Weights of a small GPT-style language model, trained from scratch on English Wikipedia.
Size: 9 layers, width 320, 10 heads of 32, MLP 1280 squared ReLU.
Architecture: rotary positions, no biases in attention or MLP, paired heads, shifted keys.
Training: a variant of Adam for these matrices, 589M tokens, 12366 steps.
Each number is 128 + 24 x the weight over the matrix's rms, rounded and kept within 0 to 255. Layers, rows and columns count from 0. Numbers have three digits each.

# layer 3 MLP down (transposed), 1280x320, rms 0.0919, rows 844-930, columns 240-319
113129131132153134101154112148141112120115130108129125146155074136136093124097127121082167122088126130150143103132153149125181139119134124168134102138146144131131091148152093142146173114115129115132135139137153159118151186115118141137121127
159116156141109124073122156168102130104126112109119137139084090090121108129141128145148147115137120122137134161140111143106132157111083126133113138108124159140132138144104136171138138139131114136121141145173114131118119110128132150165126177
108072124106128148138149128145107132108168119154128137141133120150118149164181130120103137188153113107117125160100122092134149105144117137172131078126113146123131131112138119121109126120140089112134105171132075100122105090127099108119127124
140105103124131114128087137092132095133143136145140106136142139126164147117108173158140116115126165102100138121129151177164087149131070156108117134118136092151118131105144086132096096143102080134090155107115167132121114163158137129103140144
154157117152135163111109112160129134123134146128174146180133069173130124136107134097133152117125116135154083121143129130136138107086127084161130167112128148164114131093100110123169161126181143146109180100103125155096123116084132149107125110
169121147130087150209111139118118166119159151112126139170127123153129165150100104123133171131138114111163087091146131138145095156172122127145116119127126099125123141116116142149105126151114127130164125101147113094137090122141151157081139084
171139136170115115169118133089124160110126109129116141117128151097143091138123113140112116146120099128116110126137131133110085190140129144168104097130163117143128141137165115084155123104101147102130139148111112127120177111125097143134127128
135093121145130099123129116148133091119151128130148124104105102162084128129126139167145136152115097138122150132166134160128112098114145098110101121135153092146167123128122149174129112124140088175135131074113124165101137181123129115131137106
100079073121115133159125110102119111111090156140105141116098133135131101145124156143170113145121132103168122130146158114165117113136147128139166145138145117138125148120145110109108132104135143105136147155127138154127110134157117117145176121
137136153099128094118138133136111131152116136119120148105152110142150109138147140152189136123158130136113146118133128135124147064142131172147099176165125114166117135136121118101139121146135111158102117134142126109151139126120109101125139158
099138111166170099132109114127101125136147125174135152127100106143156132104189110119112115110135098136157115123166107119162151123125141104118109137156156142149130139145077119118196093075139116086137144146147152109150157150122120144143093195
120171124124107104147137137093131156165131133165101120107158103129130133121115094126109115115150128124153123150109148122127097096108097133141133118105121135171132138139083130093166126095192093099120120159121136133142138114164120133102095167
115062120143130158185119136161164148167131159159089131129132176139178139104097131118113130115131087123165081116149092115089130120131145084140116091106135113167095124162124143137203134111105120105137134106125080152128092114137110126124131158
105152143115148106146121123103109126136102154111135163065125114167077116145072161155140108128137155088112105142114143177163173136131087154124084163163161107112128142147126119121153096118106175103110126103175136125096143164145120076074088126
146122116138143128141113126125127126119139127144132139100144111116158089132131144088102137168164105138121098153168107124140106117170122126104127102116153131128136105143127078121132135107102158150128179174156118107122160128124113149149165088
137140161149111125181127135140085128147129100102116102108065156108094126108113134096107121104130083142090152124123147143158128129138126120107076176113120133123106139123144149135137155090120124163157115140135150154170120141164150116143124087
110156142098166123109095138136124139147149119158138152145092157141150154129140149089163114152153172096126150099123139085133165134167125155109148159127104155163101120120136131173136122124123129116132120125141124138090069136093097144121153080
090054189152100102140133156142089130160145176086167151101108155085079142121152118089159177137111143146118149147118126102122124115109162125140119141137178126093115149109125112101083143166084084102111088135146080157138124168121090138137159128
109139112168098110135067137102172156164122113101144145126118066094099123128144086125111106131135136127121130156125144144129114177147126159151203134147142150145134087125120158120121150088149117146110126127178169153132180120130146114113139150
102134121156138126158126090116132133132114131113150146101139100142131100143121138124124169131133104122120100119117113105138129150138095151112110088108125127139147110142139117126132120109103168143130152137119098125116149157126139096129148093
117131163123153099123132125165119172078098137143151139098123138132129162114115133118137077151128150129145116182188123112132137160138101131138130087091145121122110123126108129149160118126083113090127100142133132119130164090129156092104183086
122119154164179157141116149117114117134117112109113147085147116128127107122124113127109128136147147138166109124133095141145110100139095148134085089142116138091111113162175160118165139139067124116112135133087152130090146107109115111148114171
086119153161137132137144146165138177172110123139120124142130127138135132119083136157130115105148102110150165148108170156121144131118125091131143165140070120122121097109157123121119090159117125115156122122091134158138126137124139136104125060
124128172157161132172127115091125117123181144135138099132110146103120121110147152117197120101193139111095133118198119099208188083101134154105132124133162188138127123174117145143130110105118112096118125114132126174137182141082118131144149079
110125117110138113149124150123101132133101134124137101114162088135150087152141104121079175134138139127131152097134115106144113114180127109145108101104140118151116156153145108127135120100137141160119114178112130139139136165106138114123169084
106125143127135121131147118130106075147109182137117116114150156160069159152104113117134107118115141174110157115084105121132142113122102145119117109103141151130138123176142202124056140105088136143085137118137117134124146151117111119121134132
113130156108113147092123088105182074108175095125109140109132095129129126153166118108111163127125105123160093171117161119170126153132147107178138139124144097138153152162133129152149125188135129206107151164143127115090101124101170118140106145
128110115153131095205098164090089124133112164110123137140113115147105157121142136160157095157142115132076148108147121116077150115159154173125152127100092134152103080177195148093094154107094090142095079122143148126102105122112167129137127141
142096095119143145093107150154136106090119123101092094100126140121153117099119131104107133099128158113106139140121152132123146118133082105155150093136116129127107125128147081137111124126088152080119096141111082166087116182100128134104105110
115167117180118107108125151123174111141147137163151149133088149102082093122128139108050176113089111164151134115148106123123179110121085122147096138153120098128152127117153088114117118105130134128098127143131112124097126147159135127133158152
144146140128097137118140138151108095138139130149061107130115122090106125142086107077150137146151123154092119141132148097128124145109103108138145086171080135137105129089130132109153177134141093125152163123129164148131131111095130114121096156
111105139146142098095134189182138120114086111103122123102138141124177103161106109144153140195105122136121158092158128103118132119134089089143125125118158135172100126113151140133154133119174140108152168152113127163135125138119158137146178108
103138153134153112156100115122164135158133125137119155105161111122137137128141132113134126102085142110153124171162157092124143076142113118148149104119112112124095132132128128117112172112177126135133111115157107123119148109122140139086110120
117102126124147151164103150100121127139076155158124099137128146108141109126142118104110142138139084139133128120144105139114151137168136122121117107130118133128139106146158105120150138117124171106129172159165144139114123148114116143126126076
145092154119080147079142141129102148123141130101162086171118105152133083141114095112107071120132111084123147121089158121113166126121110068116151133091172189139118153111109076137108088107114129130137150126153110096206160125160087108139114126
138112132149108145107074133147107111107108123123153151110146120126134066133140135121088127127130105113122130119144104137140098156153130122122115127128092107150138098152145143105121118123130150120108112171148156131077164155106108121115126131
136100118113173097133107125101109110113136140097118096119160129096143098153133134102098157131124089116134123159114117127153111136140151116132112104149156146101139125168148099129092117107085144136116184182123134131113130138123154162146129112
195098140099126145133178091178108135122156119134108124147115076193121117154172104120157113090142079145103130111123138133154131124149125172131087140141154141144145130121130095117142124138131136155141074156130084141105131130152126156168146137
165083076138125092120141137125093118117103126120129163102119114119111099097136115111140099130102117142115103109139127125155197134106072087145122123128144119127111071136121121098143134113140137106122119146113170159112130184200128100177126103
113114126134108116152136136156127101133137119138107165157147129123147134130134159160085129163095104104112104120130093124116130151158154145187110127159142144145130144106134090139159126075100117173106155133109158148164178083142118162110143150
126127144148087104148117091116098125133124176122121155157143165109118119154153116137115174165139148117130139124062125155132148165099130125144106135160118130103106145121123138144169113143126125088127162134134126132111142090131129137125122163
113108159145103107124158115162143130169140117200110117151140167089104164118143112117144075155120137148132152164123132086104152111138116126118101152137114138122086138157117171141150116146153116106106069111130150122143108119123119112160098131
144151103115134113255135150109135147143113105116102122094122123092147109132126166102118146163135117115151097093123125135123114180128090101168128130119132116156138130112187120122139126131127144153121130143160092148121127147114126153097135125
127135098147139149136144132101100082156141106173108175128089131147132080100086122122143125157102156101149134125145120131175165126107116104138099049114165102119121107121147113121120133147099135093123159137148112150111118088084130089130148180
114117129155137118144117156155108125104152134134116151103112130098145101166104154118132148149129122140136141133154135144163138115098099104134125076063151101149140127141148084119123094118119163155144134163125107116095111111151129124164137135
119046139157084137144180100096129124125131170129111117169059156138112111132152160116119116163143176150143142103117106103143153159089135136142126084128138116117116129134088103098115114105121124135145114145128141168150165152133150155123180096
133118141132123126112126128182117157103122110101058160124118132146095166142095149189113120117076135109139142094133157156150096139097132109103103143082111125117143188127085113184123134145124126181129128136136093093169147094035101171119152144
108138152119126116140112139106118111118148156136115135148109099120092144111133105138129126156134152132129153142092149165127166113111121151160107154137154133134141125159154107101088130120148129106086086096121121138155127143103086134111117122
128071165100128101145126131154135118102117091161115098092095189165143081149107145159102162163125112134139144120113142155140086137150120138138143103142105138104129112161163117136142126118159085137093131100167096117120113166183114160122124133
165128118144128105193152156114085145118108128099117154138126142126160125145114123166169112153137171130134094130120152151111176152156155100118075117151139110134120133139161109087147139107128149088105098164155115123110131154133148146137115131
156141124087117139086174111172161097149152110154120079138108120126122171102097135169123124120117154142118099157097143120132075115137099141120158139105149119161148114087110124109107108148140138126099127116118134103181106144135151131104129139
121132120156128095118119116108114107097115117157119124101117124141115108157148134125110135112113092132134110116174107174149116130123159134087107124081136122135152126119176101114125142105136137089113108112147127126107136118103137146108120143
111113107127103135146104108122100128144141084127124110118114123110101134132126123137137077101143143135119093123111144132109139129112138120144146126100136079159138128115162128155119119118111146129119109132110135111135110132135114092109166154
102146115089116120164131106118115110099142113136098110101152154110124113108114138139163141143111104125131109178152132132138139098148111130124119112144159134108099153104151083081131101126127150149191151198126148126132083156141120118133144142
153124126158158146124115164132116105138119114108122123105121132129165104128102121130118153120165101114152115118091120147120099150146098132129093104127131111133164143133135109119144122114107132114114161158144122171141152193115131139139129140
173118141123132081138156175108122125101136133137093152103121117119137124141132104137177114118133200126129132120083184156123132126138152139126151122098145110140122132116102071114134097109128115147127141116102123094057144099116126136092161152
130094105127118090085129177096168132153122129171143124161131117141149129122114169151139123146067129077184115100052121141125123134140093041157098118115124081134153131127159126098117117116095139114115122127160144120098123132089107135094122131
119117148124102149131137122131121151104117156126101124154125125099125137134118132112113156132130157132146119133141120167130132138103113135140132122117116117179117131124142148122154107167107126134151124136123121102115114148137123121146118134
133104161094188153104127135145165112128109142149131093124108158138097104071119138151088076131134145123110150128099162157104138117104062095140109141147092152109113117081096096101120112128106108101097094185126148099145154096148144142135115064
133110142103123100073107120127102161125161122160157119099148137146168095117141115135103135120149127156146094103166090158140122127167135125113096135140111180103123078139181123141128102104093145111127109119101138118106094098156125102141144140
142137137144083147123072082103134125095127119153110129136113164117142130146145150104119145178172130097104079149147128109171105099130122099119134113162133149148121122161104102127112118098122183142110120156131133094096119170110144143128126119
123102152145116112147136164105113133096114124121137131103116117128112132121153130127111131158125119119114107121141116136149145133145126128150103102132156061088120108161160176126158114109105165139089119131103121156136175110133174127104180134
109120119138124113131122107114112135109131114117137147099140114109124077153164121134119172113137131146089134140137111108143143155150128125112107094122141123107141147159124125124121137105111132118139125162146145109097158139125169131114131110
140148130106134149115123162140080179117144130149106123168095077144127145124107172111139139136131152090168129085132109137144123110099145166146115126092135147145118143144094100123132151125115145137141090121185136121154134148123123115158108115
148169104150130130115163148103102129145122135128112116134150068127143144128146156167089103137107136146132152107089149118108120162130099123128113155132098113111112166098141155132096124135148122145119140138147099160144110124124150120176085132
104127111151131118008125151132118115116159100124104181146133129150124125140127132133132131147155132098138111131136143097130130112134131129102078090127190144173123144134123120126128148088169111126114121112153118087122132135156088172165071157
127131137110156125141168149142127098093109072095136107094140143115069107129067181144153082062065133137200126124125103124080124176119160110138149113141141167138176163133140126195156092066113126145107111093150098122107140136127106143171172125
148094125132175102152108147133106109118146113123141148159120141100158115139120074110109106139117111151112168124129101121150126125150170157105144171114155095128194129077163163135093117103151170147165161099135137138113127133145162126089085138
092144122141113151137131129090103126159078154151134138124137143186110076094119169130142114131142115152136107105144113132145141130130152162130147098099145103176152133111160143122145117148107164137136131167171101113114148141107145129147096115
126158146115116139122157135117109095140165152082121130114096097113114085110104099116148110135095068147153116141119115134111131173078120129108128148134145144119126131121139108148098160113089103122155142119157164128115135133096129114160120146
100089123132135132118132129138143144076114145140132080119146142108112117133169125094093139150171128087135124131136104124179137148164141141135131122168128126129159101159134100121150110109078128075141164133123100140104150120114108160131146110
089121120098094121130184124082135087120125132112117139130149148132153125086141097133148130136138125089168133121145138144128145139138190112157144121079115131124145115106128129064094143170166125093147116176162118111142147132128139157126079186
125126106087096163124146096151114090151116139111117131104110117139131115136096148161146142173109158133135111151096099145099137117145143110126124097124157150154117176113089122053127115145114081132131101123065118093142110146168114109118113129
105110111134112095189144131103128124135120144118134132151098105163125144128060153166142097094143099137137156102118181159109143131121124133139115100102144115131116092161179130139109140123135126125112124150104160170111129145139089129105127163
126119103137121087163155111132104171140102172157157142114128100087076141101133087069157125176105138064148137099166072116106145112141106134124116126152143127128103145153126142113107127144132141135124092122121094125159118180084130130170134093
114112152151133139126162138132133170129093170077142151119136126105114105120119110113151145113151156131158096152121099147117089128132128135117090134106125143127190093187128137130100167144138168148090128111089178103132146113165137126128091133
141117153165139093138160138198150147109157080142073194123164147137127089119191106124137134164147124133094115091147151141093153126119125166171118069105118103106097153136147145103116121130131111135174137132116121116158155120107142107122121105
147146121106146125084102130144163128121157164116144155127084126159123082135155144153155153144092134201140085131079092131132155100146151120153104128123107120153146161069149119087059187078106138089127167111092124115136125131137156133127177078
141116151140083129153117119094123196073114137165141087133118163143170090149123143096155169110120100151086149110159133114104109157169115109134086047141150129139139119121153077116135079126152145141145140109147112139136158126130100109135127123
151140118104152124108117120115108131109132139142110120123130124127116119163164128131115112124153131079135101151123117086131083103093107167133137072154132130165155137086101138096135140117124126081096132124100134102115123109121129080130090151
099136127114145136144105144112131121132095116124144153123152147070066116107148121148149110127131105123123130148103138138102138147100110083069128131137083109137113092136173153157154133145159153162097160143144123135115168132135152141098113096
116100130161144125146099111126178155140171131099160109146123139095095100105143173129171145089130099118081173101157068129137126147114137151131147210147138082111226105151089138116100080137120182142117142084153132141116138092148168158164093099
131141082128126164153119104130127157122149141148129118142157148132111107150128138100093146104153094166176138126139152113114114143155126107153110168110104144174094108170142102171124116096111114109146111146144098126124125174127158095099168143
166146130133126137111128201121106114087078129114135122100143115076100114128167114150061176137135080109129142138156142126137117102122113115138068118124116118128141112138139096116151084106111101122084132176097120117154160120116140136134122136
083086103152151107082127135152144129124131176134115124120087110129113122123101137118176168103089096131141141100134137162121085127117125099161114136112106100128145100140160063126107130148134095155125106110148103122136127116124090167113109123
106149150124143106119126102105072124103102135121098128094110072109097148093102139185100162095119154135126141136115106122134095112131111101121151161142140091114132114130153130129148091097071138136131117149140092147169109067094108113140138138
151133113107123168117138079135125186101134148105107116107143103101108101164132134101113135125131113083135123103099141115111131147146117141062146125127167101150101178155109155145139173134160123132151099120147106111135117155127132125131139122
# layer 3 MLP up, 1280x320, rms 0.0992, rows 845-930, columns 240-319
111123131130107133086141118122119113136128108159092106133133115133114102165142144130093139147129135132139133141157118116141124146151106147111163150140115147131103126184155137162163145151144140157160134149122127148119142128112119150097106143
081087091113119169110083099122146124116111135094143138120141117147119110132110137093107147133161189089108115153120124123102131123157101137130128143157107164124150142140122129085113142154127125085129144117123084103098149079132111105111120071
119145130141131084106122162134133163114108103115143124147163143147152140106149131111129115147142139098105165142093137142133093142087115157114125117113182131139126125157153153178094112149146133103122111126179143138160146135095082093157169131
113070121127158144126095141116129155114126113133129156140118158137127114157126155111125150115160165108138084120098132146129091156100135165075126097154130136164111132132097174113140134148093128116110169123143168151135172117130139164147117108
116095108133141121117126119103148129122110161122109119098174155111142130141101114099119132131095087134141148113114073136108149133145134103150119133171120105121104124138147157129113107117110114117150150172094155100116142138090137140132103092
132094104120104129127122098109168081123098108142142154084135125140130126149129146154061187119110120146151118131099138138120135125122091153096142157143154139129111109168150129160112114077117133099090086106128116124132156151166120143105139107
132111139130138119130096142125154141147063133157123128086085118180114143166140137121124125128127106139119096072132131130151109096125115139133150146103157115114135072128148118106155150153126101096121137121182119130099125093096167157122122112
080104133151140083121178129157152132143119143142142139153142120159113139137136116137132095099123162130110166129109107130127124097136087119107167149123145108099142167132121130184142109158144137126149125088135095151141136168119107116123108132
126123181116129125077130128091138141101093137170120090124143105154135111153133126117179137089148128161111120125123150144168130116117141107112178135140162126135138127132152122097130122149129172105096151146147115131111145149118130132117112143
149132144135134167133092118110153170125053115135131119101117121125132113127145150112088119136146146096116119130129116128103145080162162164134151114123118133099121097165121114104153154114112141111120173134109151131146096129079113173148139124
120126146103177150097140096096150143137086163127137130130085112161128178113166125129144146115142180077159168101137120093118131127140147122087110135130165149128161163144132144144138128086108152125137134140109115115113102110152114126086131149
131098149144100126124141143111148169122115130152122089142128142119124115152155183112123113127121123147132147207079119103152132110121145146084139129114127151077128064160147100140141148118074125111112110190085091184107092148118129103133173095
138102121111133102113125096140145130153100159107110125127148094150101143181134168152102107179113178157154139141138069156152115118138129148126139180155115145090111110143142117146155143120139140127138129109127085101118128151093116137078143111
113106116150121121138198113152100120102083099138114124147136105085127128157146114152161173116122125082163129145123122125112134138143139206148170123141117132127100145149144141138146135135138102123127105153141117130103104135096138168091099149
081100149134114107101163125129090112150117091113092127075125119140135111103152090126150132099095150126123141144116103086140151093150163124056077130102120124130163143133122131150175089159104117151098129165121108125136128099132144126128122120
124110084124090081129140107102152138129112103140152115137115124134127101140133113148133114146152163129109152096113115156145141128115078120081078105160088132149146123136165114172135108134120111093128146163128145135073142139091126130156144112
092076142138142144149103107114161122124080135123118102161132068089160149149076188135125139081111111130136134147080104148123167157158112132136104119132104193116108133141126136155139105100129141097101173141098128160119138079166106130155131143
161125120165113174143108123137152116162117157164110164150111101118089128112131135114133121088117162103154134122104101161129098082123113167139145130140125141144107158127146126160149140132156143067135166172079146200116076128147140139131135075
127095129143142086135136083137168159111131126138105148135091153109153112141098136090114153119145121135144104113115110133084115133115129150132152147162127111131136150121136167134103102148143144141138124104118082102116168091142166160123128124
134117141165085103116104177144147099137090115142138104125163162118155136190100123180150105142139151148125175150151100103158118130126116197110114113136142118117139151123126099199141091172128147104102168175119134167150165083131143095103148073
139093147090142168136114097104118143122144189143122121118121133126141103137161145153108110124146152158097119124107100092135152109142107164135140085106101142116133126152153129144121142076122159097165127146133105151137118121124139157114145126
154127166125134120144132093095130146123086124132127140122169124103127112122100136116093098104118163160160099112164142138134112111128155151121120117135158149091134103133149114107164131124134163112098135146186102102158173156081108150113109149
120107154117121166164088174118131146102121155150153141155128135155081100157126161101140180147133128104043092109191146164141131122108096166100110138114153190170090142139145122132124172139076145111132174148117150153071155114124117153138124128
099134179151108116090105098101135127120110132154120181155127145121110076110104084100115082147116164150122142156165134111124144124113118159150156124131096079117132128142082125124141116128122159098104107110124152111146120113126214115113114138
119109123133147120099108150103109116141128151124097159149105120160163128129145152138130136121132101127158064117132084104111133158123106136127109179118132135128097123139124086121119150098103162138070159157147121161113182113128165119121109146
099121141137120142091149139102151110126122108159136114154132114183155136139109145095101111122087110159090161112115091121124127083123135145115115159181111114124114177181087125173119102127086123175114125149098162156113154166121125132151112127
141102135070121094156138130105178142116059096094171081096151150138142131143087144142125122152107128139119100152130077160135169130175109119115182077121109124129094068149190141100107150070133150109162155157117116071084079157110123140145091164
136155158114125124087127118152146125180108150118090119117132131159122109111145136145107060083130108107087135162119118150124133086117109109133090156161143126078129145121124118174124118125087146118145142141094092110111160115113125102127109076
096103141123100115092136106112111148144113111099121173122172144138135135143128146138129115115111158146143168117117094128119118115105139162129129140139161161142144170143127124107129118132140138138099134139139103098093133106126135089101121111
127100117125131135105121128117135121109108138133128097140105155156128136151133168143117112092089122106115138124142114153109146119152088134142169144181148129146108109135149171108177171109137138117135185142118130105119157134127127136094140142
089108123099089097088115141101120136099144132105102154089159153125120133169124152091066129165154163140133163136154102132127133123131094173123157106124127124132152093159181142139115131126109133091131128156100128165114116136104119149170086108
135099119137121135126099154117145133147149141125145170102105125107075053171125157101124090103124150096131098127138093138105137140125100143117125153113137159162116112136115121157135116106113127128124144159135119149145168131127096163127132113
124117156116091136139123116122136111135133128126149134125123138135107113114127145114103123169160119124164125135099118120158131125151101152163138139120128140138136164139118143170122117118139121133121128146118122103156123093151137117115143132
125094085128172142127105112135161156132112109119076128117110123107090113157135115123147119147109181135127162125097135105112125132121094138104108124149097150121138103143147099103101130138099169122115146146141164132096173073171135104116147114
138105122125138129138136131149166102139127132127159126103132118142160189123111089119149137158128116173157104134103083126127107125120124181118134104095132153116089122140136146165088140105120151171126135099142094188157184130131162160181102134
073064103101111118149132133104105115179121127146125119124150166103144119118143087121097150105146164134130138139105145148135127143099147147120144116188138140163103087136118118155094130123163144134124108121151077130125162123108134127101136140
120074123118151162115145147127121112182094111125124129103128117128184123150129139110111097128185104128121107138129122113076107125136123160116146119098134152111132119175069137148148124122107113140135086127144130186125118131078077185127134065
173093102158152083113108114100122135138099124119104144117153160128115148147094133076094128129093145143150104103150093143104137158137106175112122138135152144075123132153162153149126119097087146085124151102100127168092099161128176099177135058
077105099115162158096154117078085097141136121095113112147103116138113103110139158127146137121144159084147138082154122103104117129119100157120181125127167126144170088139111140119131143124135163106125151099146074121143137141145134141099185131
129139117158132130131102103105142138120120162095116108109163140122129106153132118090104111131136119114116145129126102173096098087125093161128140141140184096166155170133137155118142159131105161156135162126147118151132092158125135145138129130
136118150098125115116108142130128111116122155145129138127151133133129139152141117146127162132110137134104124101124125141106103096119127112061085113127094183108138129130139150160117079094119136155121123151150124139099132064109143080175135124
115110129151125131132117151131116145128086082111151090127102156093166150106146153114102129100115140155135152135068146174096136132166149140168133157155106137077119123132139179121176114155159143128129175107130134126155116153121151152080146103
118123140133128097100097134159124139104134098153157110079149148128132154140133107098095158106093137110103184109149104109122123109127152124140108159124150122148145084192152095138122133100119153125113113113105103117100116155090151145160179129
140116134118142135142087115118106105099088122123104103084136159141107141127173118123134128124146155137091147147165097096178110093112100138090143128145095148108112162157083158146140124112106106132144111096118153130119140145151135177134151124
101068157120103169117123098117133111091115161119123093076164137118165118165126104146117152102130181126123154067140052142094078096087142158135134138120136106130127147172094162129097090160128118112110176126146142180139166056137102181129131140
133092154131087153130179102102122123175091148112135122127143125108118106120096133107099165060071107105132152096126135134125134110096167162089185133112147179105101105191131136097146117106113146096144145130120113118124143170164112141148161139
111122108104145099114105136151148123175126119129128130101123176123145121120115174114100144165086136128121155156168124135134102092081090103065168132136129142112172136150158102172072087136151141127128132158110125099107137174123157137116149098
174126124131143158158130142149085115164108156162136144092104158116131125151110115127085156101169112143140123123106110120113113092136098140095133122155170176083122086132104137155159182143125143149124138075159120142128129140108080131147128081
168083112125067164100107145116086165122103117082116122170169079137103089152108129152114131141156117112184112098133112119105157123145116153098075145150171095099095150137106113098136135111141141169106139131109148118126160136123162141130157117
130123110150143139094130155113162142122117119125146136111184129127149143161132149120127139106114128094140140112105103122105137118108129087104098102106117139129149078119126114145091120123105137125167141166135151114128115115113133128117161116
164123127113119125081148131142152101130130154094118131114179133124128098106122156099126139144120100131166113124089136104141127134096108174085113148138146145106130131142119167166133122130129144126121121123142131162131136130110094156155152127
106106153112140112093120133102126095135078138127104130133130137173137133109127122114141114140127145118131153113138126131106156101167135137120157134130094115074119161125119130151116116149136119119143152084125101116156132099147130155123124132
114096134086116110137138150080128121114115114115148114123175137157146107162164152147125123153103130112128106163104107142116107117101058100134134098140111117111112140134138136154123077102156150090131134159071087125095122085098126095104164121
107099147128146131109132117127116124138149101142115118140127115136122144148144096123084156123081141128111135137128131097132147144141125149150125148131110140119130144145126144151106098117162150132109088142109127117097133163109146172136148133
126142133074140119100159112115135136167137124128099130072110138143147123102138140145097145123132148147115094135120113129178085123135135117095154200166106129107143146157136112155117138161154146128161170152125139162118113147149160143110144113
120093136119114105085149124109116127135113150150159153129154095139139098168157136135116162131118147103112154104130103084153096154124154176131145158070088143100145121161173095112147116128142173129152154152090102143152118138093111152135088103
096129140135165118134121108114163126099108148147133092164118078126121175119126124163123136133100142134139132111144101152119138136137141151112119123143112107095136088131145120116136154141140123151146133145135152134140142138160157125148122126
159131115114151131146117103108082128172100087133112062083130139091154045167129140139087129114142144117131152148169107090138116091127093152088133145130112150089161138145162099149101126155124139134128113153162132156124180152120114106106122117
134107174138112117104118154105149144123116142082159137147084130112158116173133176107152146148101086081118157142123137143112106129141153157085132171176119158160126115137096121157094105111136138124109137125115108142104083100138143094086159128
124132108092105143113101129052145127090126110167091163117101168147121125108128142145084148113144183133146131105114140147126130139144084128098168144112135133148127104126144108153161122115144133088070137157110114135128134138120144091107117113
110129100116081114088122091121158179128110105109150152099117141131122116153118129164108158153138134194174114162157092134076131143136142162154142130148165158112126106151099133128141128158144141123145115163126107153114128122111135143187112109
111081130124146136127161116131119144111110169119161121103142154109130137110139154143110104122109130099152140100094074181124121141121096138115130145150135124163098098143139122125127102091134135182100128128152128090146158116151084138139088124
134114112131134152160120112115156167149092146084121113138152168174157114112127172105132133134143178112188129148146125115090154073110129174124094130161152095115097090140066090164085118096094189140103126140103113127142141152132102151105179171
122141146164137123115117151126146097138129118135116099157120129157159161166128130143135142134099121121118133148137133186103134112116113139119109157146125165119105152117125167150149146107135132118132144125156102135110145106123133131155123088
125136129113117117095107148146116128109108119100108129119103115118164139140149108158123153128140126144117114092133116113114115125161120172138101148152096129091155091181087082147120124161110145124107141142150140108132147103113134149094108084
158094119134131142122154102143141109144085150109090111111100142081077133148144087129126112106106105190124144160141119145125102167067108169134114134134120157128142160166149121140156151133130150120126154156167132147147172129173166114067169097
141098131120135141125118100125173144148144152101163161112123151140084134139166169132113162118140146120130128166129118094138128138107072116131112111163092149152110131153151114138098115151105110133099152151109098144159109113094126093115146095
113116127156122141107105121128139097085107145101136151149145108143119122115159151101107131120139157108127114145128104158134123115108155171126148128092169105111125156139132109141137088136142124117109136103112155111111110120132162118124111096
102138098118114160125138121128120086106104113127117147102152134101121157105156144135156124109119152165147110119087095125149101092132110150116098164131172143096130086146132128120138130164109139118110122150132154122119135115073080143180142095
167120124134127134134113149124128141084104099130099151124160151104136124142117142149096146087076120115111137143086113132116101148101084135146153127079138126115132137160132091146114137089162147148059134131114088124163119121121126159103143132
129088142144135126079135132101096164180127095153159160161144113151123125097148123127101153084120120127182203093131130132134120061092124122065132097093121124107109118125150161138106093093163126138141110120154131142140183124095080138135138104
123107108114130122103094143131124136137094170131151126113125106158119130142145108131126122098119153124130119173105112168101143069144133122089161099139134162083106077115115109076151064160100127138116138147097112118097122140118148106123160113
158111161167104117129107112146160133110155118116107152109133148176143119135120115142099105121148123148149111127122119122161082098139121167108117113125142157114110102149120107142132105118150128105093152125140124107114106117129131104162132138
183094099149109136133131133157108146148109082125157133109149128122117108132108133099129136129157107079124134104110120156110118071089154137100133124154113109137134135131141131143135122106128136108146145133145128125083116142153086143145130122
128100144152150137108138107122147119112135100111138112097124161152154097162113122106120123117118096130173180126134068134131125124108093128115139108139147167142117144137157105169145120106154164114131196142146105113107116137134154179161126119
127114135139148118147138091127140153144123126156102123076101165141156076087127148131111150144070103168109165103163103147085065140093122151112178097137132136139131133179138078170101125124136128167144161190095117181144148137137144183083129069
187127164111095078116165130106098146161105109118156125136094122115109158109130131106118156092153107128104108065138089190150071078111078117058116158139138148106084128142141123152098140115158148088130178100164112121102125183123123126131114108
136135138155093123120125115153127171070130146127146158111150160140141130116146078129143119137134112140124085149130149120160157094124123171115178130081151098152131148181121171117139131131130153139089091133177081137124139114139133138153091098
168133141159157131082117139130130063170117122128152155173115139138109105151128112127107150139124113127109173115148098124103119112097132124107149131119149142174130106151152137154120120125151140124132133126168090109153167115157084123128132135
133104117116165135092092114081134123111138149133102115092120112161130134151163150127094120131127099118184128122119100124103127089128102118077120119096126163108157139177125136154150165156117121145152128135150140140143139167139173169129097150
136102135140157085147146117161110123126115116143146075097151146148146152096105185163160152131112139154121128101124118161086105142187132147128158135143145142125096092181099122154144120151144129149086167176087098126172122144157153147160150118
153113133124120131119137139063117148118090115102142113123141161139097099105136138139137130076129099103106135109143082157130137107133122112106143136148132136122119107158161132138160111073132131113106124091103077151118112121133154154111163094
144090100157115131140118107099101160140139109133145099090126163112143091104132114150165137122145106149142153141092100175101120109148110123119134117167143161128138143131148131122155123120124139107126150107101118153106159151130095176106152124
164145132157111108149071152125149151125138088102128127112105149118135118149136179153083127113179152098130145126110135123150141110127099130112110140159140114156112144153120161139176137128164143151113147117118141119105127101098100109152175143
123127132130098114138119122120137150103095125131106107128142134101140093106137166120104100107119126092135189123116106144167104082156132122117098159149119121108127153170126140196144138103107139125151130167139159169091114172138138149106109122
151128144153097110103164111122135150088126107126108090107114141116121115099127111111093114146155164106143138121109122151151099121131115154103168118100130125153132143196121133114127144147077143080116118122180097166099114149081147130127104084